Weights of a small transformer language model.
Size: 14 layers, 4 heads of 64, MLP 1536 tanh GELU, vocabulary 4096, 16.9M parameters.
Architecture: LayerNorm before each block, learned positions, biases, untied embeddings.
Each number is 50 + 12 x the weight over the matrix's rms, rounded and kept within 0 to 99. Layers, rows and columns count from 0.

# layer 8 MLP up, 1536x256, rms 0.0555, rows 1189-1297, columns 192-255
48 25 73 61 30 49 48 52 66 59 87 43 34 58 51 38 46 57 37 44 53 54 43 62 59 49 53 55 37 31 39 35 72 46 29 31 58 47 38 46 46 47 60 38 40 54 31 41 34 36 45 53 32 49 30 38 47 63 63 38 60 49 55 61
48 34 61 51 42 48 70 41 35 43 37 46 52 47 44 50 57 64 52 51 54 52 55 45 50 53 59 32 64 49 67 48 62 30 58 52 59 53 49 30 32 53 50 60 45 51 42 54 48 47 41 49 33 63 53 38 68 54 36 57 56 64 55 45
36 38 60 46 39 49 57 37 62 37 57 50 44 45 42 38 56 63 58 33 49 49 45 46 44 53 40 42 47 31 41 61 47 34 38 41 44 26 54 32 53 50 60 52 38 33 48 59 65 47 78 19 68 52 29 63 42 50 33 66 55 45 50 28
53 41 39 52 30 49 68 50 47 44 47 45 60 40 78 42 39 73 35 45 57 41 53 55 51 52 34 56 47 27 32 54 59 46 42 51 65 46 27 49 69 52 27 50 57 68 41 49 46 39 13 39 80 52 76 69 63 66 56 30 48 37 45 27
48 59 61 41 52 38 46 48 70 57 30 46 46 59 31 57 60 51 58 55 44 39 31 58 41 53 58 50 64 51 46 44 43 62 57 28 52 45 64 39 46 68 41 48 61 81 42 59 73 56 35 36 34 49 42 49 57 36 56 49 43 45 37 58
49 48 42 44 53 60 44 40 45 52 48 45 32 47 49 36 78 47 61 42 64 53 49 47 46 66 36 73 40 39 45 55 62 43 46 49 45 48 38 41 59 46 59 55 50 46 47 31 61 57 45 51 71 23 60 83 27 54 74 58 35 44 44 40
33 68 49 44 38 62 46 80 68 46 47 56 40 70 29 42 50 54 59 71 59 42 36 50 59 47 48 68 38 38 40 44 42 46 44 32 40 51 43 52 64 55 58 49 48 59 37 30 70 67 64 41 47 56 44 41 45 59 35 52 40 58 52 44
44 67 44 46 40 35 50 58 45 53 59 23 67 43 47 51 50 47 27 53 47 72 53 58 51 43 42 58 46 48 52 43 61 36 58 58 43 40 39 43 40 37 48 54 48 56 41 42 50 66 30 55 58 67 53 44 48 47 65 56 45 56 37 52
45 47 32 41 34 61 58 39 51 55 41 31 30 56 61 70 56 29 58 47 50 68 44 56 35 58 52 43 45 65 44 45 60 48 56 51 48 72 63 47 60 37 62 44 61 41 39 62 26 59 48 56 74 69 67 64 47 73 67 44 41 44 52 36
47 35 55 56 62 67 54 63 38 40 44 47 42 38 47 60 46 56 66 38 33 40 38 41 35 30 42 46 44 42 46 40 34 40 44 46 45 53 49 62 43 79 55 51 52 52 56 52 42 35 62 61 58 46 42 31 68 45 80 57 30 33 59 30
33 47 53 39 48 40 44 37 67 45 40 51 44 52 60 45 59 52 49 58 41 55 63 51 55 64 63 44 29 40 45 47 42 50 44 44 67 51 55 50 46 66 48 67 63 47 44 39 62 44 50 57 27 83 48 46 58 58 55 25 50 55 46 60
61 55 63 53 70 63 45 54 32 54 49 42 47 62 34 61 54 43 37 53 64 56 38 54 76 42 65 52 52 47 36 65 46 55 55 41 37 47 62 53 69 47 56 72 53 49 36 47 56 42 52 65 53 70 49 58 59 46 45 59 26 37 33 46
57 45 66 43 44 36 64 47 68 48 78 39 27 59 62 47 61 39 50 39 67 40 51 31 57 58 32 21 46 39 48 49 49 28 37 34 58 42 50 27 44 28 36 59 58 67 34 31 50 41 58 53 76 59 63 58 23 39 36 47 54 44 48 44
38 59 59 49 36 63 38 51 45 51 63 40 65 40 49 57 80 80 56 39 65 54 56 61 36 46 54 62 68 37 54 51 51 11 68 52 38 46 48 37 50 55 57 30 58 57 12 26 44 43 62 47 43 63 58 45 59 54 51 73 59 56 52 61
54 55 60 54 22 44 38 48 47 61 48 48 64 54 40 33 53 64 45 66 43 65 61 34 53 33 57 35 58 55 59 39 65 56 31 51 49 39 49 59 36 65 40 33 59 59 56 60 66 42 35 67 51 59 66 42 63 54 46 53 53 66 48 49
49 56 43 33 36 47 52 47 68 59 52 57 55 45 53 51 53 54 43 24 50 58 36 39 37 47 45 70 42 65 56 41 58 44 58 68 53 40 23 23 46 48 55 28 43 62 57 50 32 40 36 45 43 95 65 53 59 51 70 45 44 43 62 65
20 41 47 40 44 39 65 56 47 41 30 16 33 56 56 56 51 56 54 47 61 68 57 42 45 65 64 47 64 27 45 08 40 55 39 71 36 51 56 40 56 51 45 15 48 48 62 54 72 38 44 66 53 45 45 46 75 28 79 45 69 45 52 83
59 54 45 45 46 60 41 44 47 52 59 77 48 58 35 61 49 64 44 69 69 66 57 42 22 36 34 60 37 56 42 47 67 51 76 57 45 61 30 51 40 52 70 51 48 60 47 32 45 45 47 69 39 60 49 58 55 52 80 58 60 39 67 58
59 43 55 61 46 63 36 45 28 52 52 51 68 47 69 74 53 51 38 35 63 59 38 57 48 66 17 38 65 27 44 46 41 38 44 40 54 61 39 36 39 43 63 46 38 38 63 53 66 49 49 47 52 70 51 52 43 48 42 57 36 43 65 28
60 38 68 54 47 40 36 36 46 49 60 56 27 80 48 51 63 51 60 38 42 48 43 48 70 59 60 54 36 36 37 66 56 21 38 57 55 41 44 52 65 41 47 52 55 49 26 43 55 34 67 32 54 48 29 44 43 53 46 60 58 47 51 63
56 39 44 56 25 36 42 66 53 86 62 55 62 47 54 60 43 44 47 31 42 52 63 62 69 64 47 53 34 51 34 55 31 50 51 41 42 33 38 42 73 42 46 68 45 57 55 56 49 24 43 39 58 63 69 48 66 50 20 41 76 50 59 63
28 43 57 50 35 57 61 55 59 63 65 45 44 52 53 39 50 42 52 54 54 29 44 60 36 50 38 47 55 63 45 35 51 52 48 43 40 24 36 36 52 57 47 53 37 52 59 53 53 40 50 37 40 52 42 60 67 44 50 43 37 72 54 58
43 56 44 59 42 57 33 61 51 55 68 53 44 54 41 39 45 42 42 61 62 64 36 41 48 38 52 38 32 48 57 26 55 41 45 63 48 54 47 57 58 57 41 43 46 41 38 44 59 47 67 63 92 61 54 47 29 35 36 65 45 47 31 48
34 56 46 53 58 54 52 48 28 58 62 21 39 63 55 43 45 42 41 52 39 49 40 44 46 62 42 58 48 76 60 32 58 60 55 61 49 41 33 48 50 53 58 52 56 50 31 56 80 44 28 45 61 57 55 37 42 47 60 90 56 53 61 58
48 47 82 74 39 59 60 66 56 46 40 46 46 44 33 59 52 59 48 61 62 26 46 54 62 55 84 57 46 57 40 42 39 42 60 56 48 53 30 49 63 39 46 40 45 45 46 72 60 31 58 46 45 48 46 40 34 45 54 43 53 52 44 30
58 64 42 66 48 63 34 46 68 51 34 41 64 37 49 44 49 46 46 59 47 53 24 62 50 33 60 34 41 47 57 47 51 71 10 38 46 52 59 34 43 48 43 61 42 39 51 32 35 38 62 42 40 42 52 59 57 47 76 45 55 62 77 65
59 35 45 67 63 44 34 62 59 64 45 38 42 41 51 48 43 59 42 58 39 39 56 63 76 27 55 50 52 49 36 56 44 76 36 52 65 42 54 38 29 30 63 60 34 61 21 31 56 39 41 59 44 52 35 32 63 64 36 42 44 29 63 54
42 39 54 38 56 46 55 33 46 40 51 39 56 41 50 73 45 66 48 50 62 41 39 53 40 37 55 61 55 47 42 49 34 54 36 47 57 32 41 43 54 52 51 58 47 43 54 41 78 54 55 33 52 73 81 43 58 76 41 42 46 38 42 64
35 54 56 48 36 46 60 45 67 43 40 59 74 39 23 53 35 62 40 59 52 60 55 57 49 33 57 65 48 37 54 39 52 60 16 41 48 26 45 23 46 44 42 58 71 43 48 51 61 38 45 47 38 74 53 52 47 55 64 60 47 62 51 29
49 45 38 33 45 37 51 68 42 60 54 30 30 50 51 49 39 57 63 52 47 52 55 47 56 66 43 40 43 51 71 36 54 56 57 66 50 60 32 54 70 38 51 55 50 52 31 51 38 39 49 56 55 40 52 42 40 57 43 37 56 48 67 52
23 59 50 53 64 69 72 52 64 38 65 65 44 21 50 37 61 46 67 50 74 51 46 47 38 44 35 48 55 56 47 70 47 42 64 30 63 36 42 68 58 58 37 51 41 61 41 57 62 49 67 49 52 36 66 51 52 53 68 38 52 52 60 45
49 41 37 52 64 51 51 52 58 39 50 49 43 53 24 50 44 60 61 60 54 41 51 45 44 56 44 61 47 44 54 50 52 53 47 58 66 64 58 33 43 48 59 40 50 66 45 55 44 46 70 80 49 71 48 54 64 58 51 34 57 58 43 52
61 46 41 44 66 46 41 71 62 60 43 61 59 58 41 62 26 64 40 59 62 46 54 52 55 39 47 34 48 38 72 35 54 32 52 51 43 34 51 43 52 65 60 53 22 48 26 50 37 56 38 69 30 50 25 40 62 24 62 53 62 31 41 56
41 40 46 77 59 38 60 47 28 70 37 42 58 40 56 52 57 54 22 38 49 51 32 48 54 50 42 49 52 39 63 23 57 57 50 52 46 21 41 63 51 37 25 66 33 86 44 62 38 61 45 41 57 59 34 68 43 49 36 45 52 45 70 62
51 41 51 32 41 40 63 36 43 49 71 32 43 37 53 35 70 54 21 45 39 86 58 48 53 47 53 35 61 36 48 63 43 41 30 47 51 53 61 49 44 42 57 47 48 19 25 37 63 40 21 55 53 57 24 44 61 53 29 27 55 54 46 52
71 38 41 38 56 66 55 38 49 78 56 49 48 55 31 72 42 58 34 36 53 34 35 75 34 54 33 44 53 49 42 53 63 48 58 60 42 51 56 44 65 58 68 57 41 29 45 54 62 34 54 65 61 49 49 39 52 38 43 39 42 76 55 45
67 56 37 57 52 51 52 61 35 60 49 51 48 44 47 43 74 69 45 49 63 45 49 61 43 61 46 46 50 35 63 41 36 50 61 67 64 39 59 63 79 39 34 48 45 24 47 54 32 66 51 57 47 45 44 45 50 50 65 63 58 45 63 52
44 20 56 53 43 59 39 39 59 48 64 43 58 41 43 98 43 52 72 69 31 35 39 48 43 50 38 53 53 53 56 41 25 31 47 26 42 16 28 59 23 46 45 45 38 60 45 62 63 55 55 43 55 41 60 61 41 50 66 51 52 44 61 60
70 48 74 65 47 43 72 51 60 51 51 72 57 36 21 70 71 56 58 36 42 87 30 53 50 24 38 45 61 48 29 53 63 60 43 36 45 38 38 51 34 45 57 42 17 67 43 52 54 28 64 32 36 47 44 61 61 52 59 67 69 44 48 43
48 54 60 56 23 84 31 45 53 33 55 41 47 64 30 49 42 41 75 48 49 62 60 59 52 34 52 52 56 42 43 37 45 59 35 52 60 52 49 48 57 43 38 59 55 31 41 59 56 76 43 55 72 36 41 43 61 57 57 41 49 60 31 57
44 21 55 41 39 56 41 41 54 49 43 33 40 48 73 75 48 75 60 58 40 48 44 54 78 60 50 41 62 64 60 48 44 34 41 19 46 34 50 47 58 52 44 54 62 53 60 43 45 46 49 63 61 66 48 61 45 52 32 29 41 50 59 67
65 62 46 47 76 44 55 23 53 58 69 53 53 48 41 65 51 69 57 48 52 37 46 34 50 44 35 35 44 34 43 36 44 54 55 55 51 50 37 47 61 56 65 54 64 56 31 35 46 26 61 63 40 56 76 37 44 59 38 51 34 58 61 48
40 75 41 37 46 51 19 49 35 44 56 38 45 76 68 38 62 51 55 34 45 61 62 61 34 60 49 59 55 39 57 42 77 61 53 45 34 49 49 49 35 48 47 55 56 43 31 43 59 17 41 51 54 61 34 53 52 44 38 32 63 45 55 58
53 45 45 34 58 59 45 68 47 53 40 62 57 53 77 54 42 30 42 48 35 65 64 63 30 39 36 45 61 51 51 49 41 51 58 54 53 48 49 46 52 55 29 51 58 54 51 42 36 61 40 58 35 58 50 50 60 57 64 71 50 41 44 63
73 43 12 48 41 45 42 56 42 90 41 47 29 45 42 43 57 58 44 43 35 65 36 52 61 93 48 34 28 43 44 55 42 24 41 65 59 56 59 56 64 54 52 75 42 56 43 34 68 51 33 62 44 37 48 28 42 44 38 55 45 62 72 46
28 32 38 66 61 58 35 66 53 59 42 12 44 66 72 45 57 44 39 44 50 64 57 57 38 26 58 40 56 49 33 34 47 63 53 49 38 45 44 47 36 45 49 52 38 63 32 37 54 50 58 66 58 59 64 59 58 43 43 59 48 31 62 45
58 56 42 60 45 51 47 61 43 51 53 50 44 50 69 53 62 55 33 48 46 55 45 82 47 65 53 48 58 39 60 55 53 28 51 33 50 43 43 30 46 42 48 58 52 53 48 30 43 34 58 58 44 62 55 18 64 44 33 75 51 53 55 46
48 57 40 49 62 62 39 43 43 44 43 35 53 62 38 39 80 55 58 41 52 44 42 52 68 37 39 38 43 41 45 70 58 35 55 47 56 47 56 57 47 44 52 26 63 37 39 23 47 41 50 54 56 60 62 58 57 65 51 43 51 34 66 40
31 46 40 54 32 39 39 68 35 57 61 36 32 74 53 52 69 58 71 34 55 56 37 57 50 25 43 35 57 49 27 55 29 62 55 61 49 30 44 54 47 40 36 72 24 43 59 31 41 63 46 76 58 47 68 31 72 38 40 74 60 47 63 73
35 71 36 57 43 67 59 43 48 56 38 41 47 50 50 60 47 43 42 35 57 66 59 62 33 33 20 50 48 39 71 64 36 31 61 22 44 60 66 53 51 55 50 67 38 62 55 32 44 59 36 28 53 67 55 59 27 40 61 47 46 43 51 76
38 34 35 64 54 52 47 51 51 51 64 50 64 58 31 41 61 61 78 65 36 66 40 73 55 57 37 75 78 47 50 28 51 33 65 70 21 43 59 47 51 42 44 31 33 38 39 37 40 55 58 54 51 72 59 51 41 48 63 52 48 54 44 61
32 40 56 47 38 51 43 60 57 79 70 42 67 61 59 62 53 50 71 34 34 69 42 49 75 47 57 64 70 42 62 35 39 19 32 33 70 39 48 48 76 70 55 58 56 32 35 27 64 62 45 38 62 54 32 37 40 45 58 61 34 50 59 29
56 50 57 45 40 41 61 39 38 57 64 54 52 40 46 58 49 37 53 68 64 40 38 56 37 63 60 39 51 55 58 34 37 64 57 46 46 35 28 72 62 69 36 60 50 27 52 68 52 54 66 65 33 35 55 45 77 49 27 57 45 44 51 48
61 42 46 50 45 44 49 49 20 58 71 55 53 41 53 53 47 51 58 36 65 67 49 76 27 53 56 53 58 37 41 40 37 55 39 64 55 31 43 53 37 44 42 70 45 39 37 74 33 34 55 70 65 66 35 43 53 47 49 52 26 66 48 60
42 55 59 43 60 72 46 21 55 44 37 46 19 37 38 44 46 43 51 63 41 77 54 62 54 44 63 52 71 53 63 57 50 43 45 54 32 40 81 63 50 44 33 67 52 32 43 48 52 58 65 52 57 46 43 50 52 46 52 62 55 40 36 57
54 46 61 29 48 39 44 62 49 45 40 47 54 61 48 66 48 42 38 45 72 41 43 34 35 46 65 66 73 54 57 30 44 48 35 20 56 64 60 32 59 49 66 43 55 49 33 61 49 29 49 62 54 73 40 30 61 36 67 47 78 42 71 52
54 49 46 35 50 54 55 49 50 68 70 20 22 40 42 54 56 32 58 53 41 80 57 52 58 38 43 35 38 55 54 45 53 42 46 64 21 36 74 48 37 31 67 37 59 41 44 52 59 34 48 46 68 44 43 45 33 41 44 73 46 33 44 62
57 59 42 50 34 46 24 35 54 54 48 53 45 40 48 54 74 57 60 63 33 66 28 42 50 59 69 62 54 48 44 57 45 34 61 40 44 22 51 46 45 49 72 54 41 36 50 53 43 64 39 50 69 42 33 59 49 54 49 34 62 45 57 56
50 40 57 52 60 41 42 62 35 62 43 43 45 42 23 45 38 67 57 49 27 56 49 49 52 52 57 36 49 45 41 68 47 32 26 54 31 52 68 48 62 58 28 58 34 78 49 37 72 45 35 39 39 48 28 80 69 27 62 76 70 51 62 53
51 56 60 34 55 23 35 60 56 50 65 60 30 65 49 29 75 50 56 49 51 65 50 52 39 45 47 44 50 46 52 29 41 60 62 55 46 44 58 34 55 68 35 35 65 42 46 23 43 55 65 58 26 33 41 49 66 45 53 68 47 40 68 27
56 23 53 59 54 64 35 64 70 63 56 65 47 46 47 55 52 62 42 53 51 75 54 43 44 53 46 69 66 35 60 56 52 51 39 65 52 37 58 44 66 42 26 68 54 59 47 64 43 52 36 49 31 68 44 70 45 45 74 36 57 00 51 49
37 47 40 32 49 41 52 48 33 45 79 66 18 57 59 43 58 47 60 68 51 26 50 48 61 45 53 69 36 57 43 54 39 27 41 64 29 43 53 57 58 45 63 53 30 44 35 41 56 47 54 64 40 49 61 40 40 51 51 58 44 61 47 63
60 61 52 50 70 39 61 51 64 52 48 56 36 47 59 62 46 50 47 44 61 56 50 54 42 35 56 40 52 39 24 46 37 66 44 30 46 32 42 46 48 53 42 61 42 40 45 47 63 56 51 67 62 58 42 40 43 62 39 60 49 55 39 65
55 23 37 42 57 54 54 35 51 73 38 44 53 59 56 56 51 31 51 47 42 59 38 41 59 46 49 41 56 55 43 39 51 62 52 32 32 60 55 42 50 40 34 56 50 45 50 51 52 53 35 35 35 55 34 49 56 49 53 55 46 56 53 38
49 61 61 45 19 59 40 49 44 53 64 77 47 54 64 54 58 55 27 65 52 72 63 53 57 50 53 54 38 63 56 46 39 36 52 71 51 44 59 50 66 62 40 43 56 41 46 52 56 46 57 51 41 62 53 30 66 47 51 52 50 41 51 69
62 50 68 22 75 44 63 30 26 55 48 64 46 50 48 69 43 46 55 61 31 50 43 52 82 59 34 63 50 40 49 28 66 52 51 51 57 35 46 42 42 45 75 55 35 59 45 52 55 29 59 38 62 54 37 65 60 62 41 40 58 35 48 50
56 49 59 57 37 37 63 37 68 34 64 36 34 53 66 60 70 43 60 42 37 51 67 53 48 34 43 44 54 44 68 33 53 79 52 45 39 29 50 53 40 24 60 48 32 56 66 57 54 48 43 51 61 38 56 21 50 63 62 50 68 47 65 52
36 40 82 55 40 28 42 52 50 71 43 32 38 58 69 54 74 38 50 60 43 33 45 56 60 67 28 50 44 57 57 28 48 52 50 47 48 55 33 41 37 63 58 50 54 59 41 51 40 47 52 58 47 55 87 47 51 63 42 80 29 61 51 50
69 58 35 48 40 59 52 51 64 68 55 47 28 45 59 66 73 51 36 61 50 45 48 52 53 44 54 57 77 50 52 65 51 44 62 58 49 47 27 66 25 63 73 80 40 52 22 51 57 42 33 59 48 81 52 50 37 57 49 43 57 55 76 47
70 41 54 74 39 32 32 66 60 69 70 48 55 46 73 41 60 51 32 69 69 43 56 51 50 38 52 47 50 39 39 49 47 36 55 32 28 60 38 54 48 46 43 37 60 61 51 48 57 54 53 38 48 45 47 64 44 59 58 75 66 44 40 55
58 52 58 53 30 40 56 67 62 55 54 28 39 47 50 62 29 44 57 59 48 48 69 45 53 76 62 26 50 49 62 47 73 31 56 30 51 51 53 49 49 38 61 50 25 45 44 77 42 53 57 70 64 38 40 47 52 66 61 56 53 62 46 64
57 50 76 37 46 36 62 23 44 39 43 49 51 57 52 50 40 62 45 49 49 48 58 30 62 68 43 64 65 54 37 63 36 65 48 36 37 43 73 57 43 64 47 71 62 59 43 40 58 40 40 57 68 54 68 64 62 62 50 49 67 46 55 48
45 58 57 36 39 36 65 40 50 40 57 35 26 66 46 60 34 58 55 77 33 45 36 45 36 45 55 70 54 47 77 45 64 57 52 60 35 53 33 60 55 69 31 57 44 53 55 47 32 45 58 64 48 60 41 63 68 46 42 45 57 46 70 58
48 44 66 62 41 45 46 80 46 54 65 53 31 73 57 67 57 35 45 45 39 41 37 42 29 61 56 51 41 31 58 41 75 50 40 50 33 66 29 42 33 62 41 44 61 58 32 58 39 47 72 30 33 59 59 40 45 47 40 60 41 80 47 54
62 61 53 38 60 45 47 58 71 33 46 60 47 66 28 52 65 47 49 26 22 95 67 56 54 36 45 71 32 39 38 40 56 42 46 30 29 45 49 43 41 54 31 53 63 63 48 65 45 15 49 48 59 67 68 33 51 80 45 46 38 66 61 39
41 61 57 47 42 44 51 58 42 62 59 57 51 35 41 56 48 52 43 50 52 76 34 62 47 46 74 61 56 38 46 36 34 52 62 62 56 31 11 55 66 53 45 34 10 43 43 32 57 46 52 55 53 62 54 53 38 36 60 54 41 65 53 64
52 50 73 46 63 62 50 58 51 53 74 62 16 51 40 50 74 32 57 50 58 49 60 61 46 53 31 51 59 57 52 34 27 58 46 22 56 49 30 45 36 55 49 67 25 46 16 60 59 52 47 27 47 71 59 43 74 49 36 40 40 43 38 63
57 26 53 61 44 67 59 74 24 61 51 51 29 35 39 40 48 54 42 62 55 58 44 64 41 51 48 47 45 57 49 27 50 26 49 55 49 32 46 49 52 49 41 65 49 77 53 51 50 48 48 59 68 51 46 64 57 62 58 50 78 39 49 58
25 42 42 68 64 48 37 62 52 66 49 42 55 37 52 46 63 53 47 42 44 66 83 61 45 57 37 90 51 42 38 46 69 38 68 59 48 61 43 51 61 42 58 57 33 55 43 57 70 71 28 65 45 71 59 68 57 71 62 55 45 51 48 22
39 49 58 29 42 55 57 53 37 45 61 35 35 48 46 48 61 46 45 31 37 63 56 64 54 39 60 64 52 57 19 55 52 41 34 49 54 56 40 33 67 59 35 70 49 36 44 37 51 37 45 74 61 57 34 29 68 49 68 57 61 39 68 49
44 61 38 50 40 63 53 50 52 69 63 52 57 44 60 67 62 57 57 71 38 43 40 43 60 61 35 46 57 25 63 61 60 51 52 34 50 34 50 30 65 56 45 40 62 35 47 31 49 72 55 42 64 51 66 69 23 39 48 59 66 62 61 54
61 53 44 67 61 46 52 75 54 42 50 68 56 34 31 52 35 53 54 40 31 61 50 45 54 45 42 56 62 38 57 33 40 49 44 35 36 35 53 49 42 50 48 66 60 56 51 56 62 20 41 33 34 49 39 58 66 45 54 62 66 47 75 55
65 41 65 55 52 49 50 48 37 53 64 51 48 65 50 51 66 46 25 50 65 76 66 66 51 46 52 45 61 53 45 69 41 66 63 36 49 43 42 36 45 46 53 51 66 43 58 28 69 47 21 44 54 80 20 45 54 46 67 47 45 55 56 64
39 38 62 50 57 47 49 65 43 69 41 39 55 49 60 51 45 33 59 54 52 50 47 41 62 37 55 55 46 48 40 53 45 64 29 48 54 47 59 33 40 34 65 55 22 56 58 60 62 38 37 61 49 59 23 27 63 31 55 49 69 32 49 78
69 30 48 39 33 61 71 44 30 77 59 53 46 68 69 55 54 52 34 33 72 56 73 71 34 68 39 49 26 35 66 67 51 52 46 69 69 49 69 37 53 40 54 76 46 59 38 52 61 32 27 40 53 52 33 43 51 43 69 52 60 26 54 71
48 47 56 44 61 44 27 59 62 40 51 46 60 61 67 37 64 78 52 35 51 40 51 34 45 39 35 38 50 56 30 48 44 35 74 69 41 35 35 30 55 69 54 31 48 54 36 35 48 56 44 47 58 53 59 32 42 50 66 65 36 52 63 58
57 46 64 42 43 65 29 43 45 65 49 69 49 47 65 43 59 55 65 54 53 64 64 55 50 57 31 37 54 66 44 46 48 39 52 47 42 46 59 59 54 74 46 61 57 36 41 69 50 43 48 58 39 58 49 45 58 47 42 41 39 56 66 35
47 64 15 36 56 69 56 62 58 64 21 38 31 71 44 59 52 42 37 42 50 69 68 85 58 47 38 38 63 53 46 51 82 48 60 30 39 40 51 45 47 69 53 57 56 53 44 72 61 37 42 39 53 71 48 26 37 42 67 55 53 28 60 50
31 49 76 44 26 20 32 57 37 51 46 52 58 36 76 40 79 68 37 39 80 46 48 47 58 56 47 37 62 46 65 55 30 46 54 31 52 50 33 42 65 70 53 37 50 53 55 46 58 49 63 46 40 53 68 47 49 54 48 52 50 50 44 63
42 42 48 32 54 60 47 36 58 50 57 49 41 54 39 43 61 44 42 64 64 43 47 51 34 72 51 39 37 50 53 33 52 74 26 58 61 52 34 50 55 40 17 61 50 48 45 73 51 51 53 49 49 60 37 41 70 48 36 48 58 56 54 34
56 47 49 49 51 46 27 52 35 73 38 45 46 49 47 26 54 60 46 17 36 59 57 62 33 72 47 73 45 58 68 46 61 28 38 51 45 34 39 44 64 49 40 28 62 59 46 42 53 45 25 50 56 51 47 51 64 48 37 47 67 46 49 67
52 44 63 41 50 64 48 61 52 61 52 56 56 71 64 36 61 21 45 51 45 33 34 46 52 40 58 45 41 43 43 42 39 59 66 47 40 47 20 66 42 62 28 32 61 78 51 46 63 55 46 49 40 42 55 49 77 56 39 30 40 32 67 62
50 43 50 59 46 36 57 23 71 56 30 63 49 64 50 72 82 44 51 35 43 42 50 50 41 42 68 52 68 61 40 22 36 56 57 33 33 62 54 36 51 66 40 51 45 65 41 37 59 60 60 24 55 65 45 67 46 56 59 50 41 56 49 66
48 55 40 32 46 53 47 43 80 60 43 40 44 40 44 47 38 57 31 32 45 65 75 62 68 47 43 57 62 58 45 49 43 43 57 48 33 36 44 51 41 40 71 47 47 20 30 63 66 42 55 33 35 52 43 64 69 34 55 42 40 38 45 63
52 39 63 51 47 38 35 59 16 60 66 49 47 58 45 60 47 38 56 53 31 53 50 32 42 71 43 38 49 58 44 31 48 35 50 54 47 37 55 71 55 33 61 65 54 42 47 48 48 51 45 59 49 47 44 38 64 46 76 53 62 52 58 53
30 39 50 36 57 37 43 36 57 46 56 63 61 45 34 55 68 36 49 26 39 43 49 56 78 54 49 16 55 39 59 34 51 50 44 71 39 59 47 35 45 50 51 31 44 56 50 37 46 50 66 49 39 66 58 49 54 46 48 63 33 34 70 67
57 51 59 51 53 68 36 44 61 53 57 51 58 76 44 54 55 47 38 53 40 52 56 55 30 35 59 42 65 37 69 40 41 49 45 51 28 67 53 18 88 55 48 52 60 38 36 56 44 40 44 65 59 64 39 46 94 56 40 60 39 43 50 60
55 46 54 53 59 31 35 54 28 54 49 29 43 57 58 56 53 52 36 52 56 72 60 44 79 35 38 54 56 59 67 55 59 52 30 44 44 69 44 23 36 72 46 46 69 62 37 44 62 49 42 35 63 68 47 46 40 33 54 48 23 48 45 59
49 58 38 57 52 56 52 65 48 69 50 60 47 66 63 65 53 52 64 35 20 66 26 61 70 40 32 53 51 38 38 27 69 47 55 54 60 42 65 43 53 30 64 56 48 69 45 28 40 40 33 53 36 32 63 36 38 53 61 83 64 46 40 30
52 48 45 23 58 65 65 68 46 52 54 48 40 56 42 43 60 65 39 30 33 37 28 45 43 48 46 40 32 52 57 31 45 31 48 52 38 39 68 45 64 60 37 61 55 50 47 70 49 48 57 55 90 42 35 48 53 40 64 57 60 67 77 39
56 33 61 78 40 61 40 40 39 61 48 38 52 48 42 60 56 60 59 46 59 73 30 65 55 42 52 34 53 49 63 52 56 48 47 57 36 59 83 55 44 43 41 62 40 59 32 45 52 33 38 66 35 44 47 49 31 53 47 40 63 60 55 60
58 58 56 43 32 37 50 63 30 35 39 38 31 64 72 61 51 39 64 38 48 56 48 59 30 68 46 57 56 29 46 54 39 48 51 58 63 54 49 45 71 43 26 77 48 55 41 39 53 72 47 53 66 56 38 38 43 42 50 58 43 34 49 65
60 32 61 61 42 45 59 45 53 37 37 62 32 75 35 35 57 62 56 53 51 52 55 37 36 63 38 50 66 58 38 39 55 62 40 51 39 44 40 42 61 49 38 56 43 59 45 52 45 21 58 36 36 57 32 54 57 48 60 63 68 64 46 35
35 58 37 44 61 49 59 43 31 52 65 53 64 73 46 60 49 59 57 50 48 32 55 45 64 55 28 55 42 56 33 74 61 56 43 60 50 31 42 68 61 47 65 44 50 36 44 55 86 64 51 54 59 44 45 65 70 79 57 53 48 59 51 52
57 66 37 45 51 63 21 44 58 39 56 45 39 81 41 58 55 33 46 55 17 52 52 55 58 57 64 40 73 55 44 55 49 58 39 33 37 48 34 41 56 64 54 49 27 47 41 42 46 29 50 49 31 64 55 41 68 39 50 65 43 46 53 68
40 44 68 79 51 50 34 25 44 63 48 66 55 43 29 61 60 73 48 31 47 43 60 44 42 41 38 47 53 34 42 65 56 61 40 73 46 56 49 46 42 36 42 39 39 50 53 48 46 50 60 44 62 69 74 68 48 49 22 60 54 43 44 45
48 62 42 56 43 41 39 38 37 58 59 21 52 51 43 50 71 46 50 69 65 63 68 50 32 69 73 46 46 46 57 52 45 42 60 54 44 49 46 51 56 39 42 39 48 66 64 68 70 56 44 37 70 36 23 49 75 43 47 43 60 52 52 52
42 55 42 61 58 74 42 49 27 78 47 56 58 41 55 36 51 47 46 65 52 63 45 70 54 65 44 58 47 56 40 57 40 60 50 48 52 46 43 48 50 74 62 54 43 66 50 41 63 56 29 49 55 66 33 40 48 51 50 36 44 47 44 45
54 46 59 30 48 62 27 53 51 44 69 46 32 40 43 64 63 65 50 38 44 35 51 37 41 30 36 42 65 31 48 51 41 41 91 61 59 48 56 34 42 40 28 54 58 53 26 31 49 71 49 31 63 67 78 52 39 73 54 53 62 46 62 55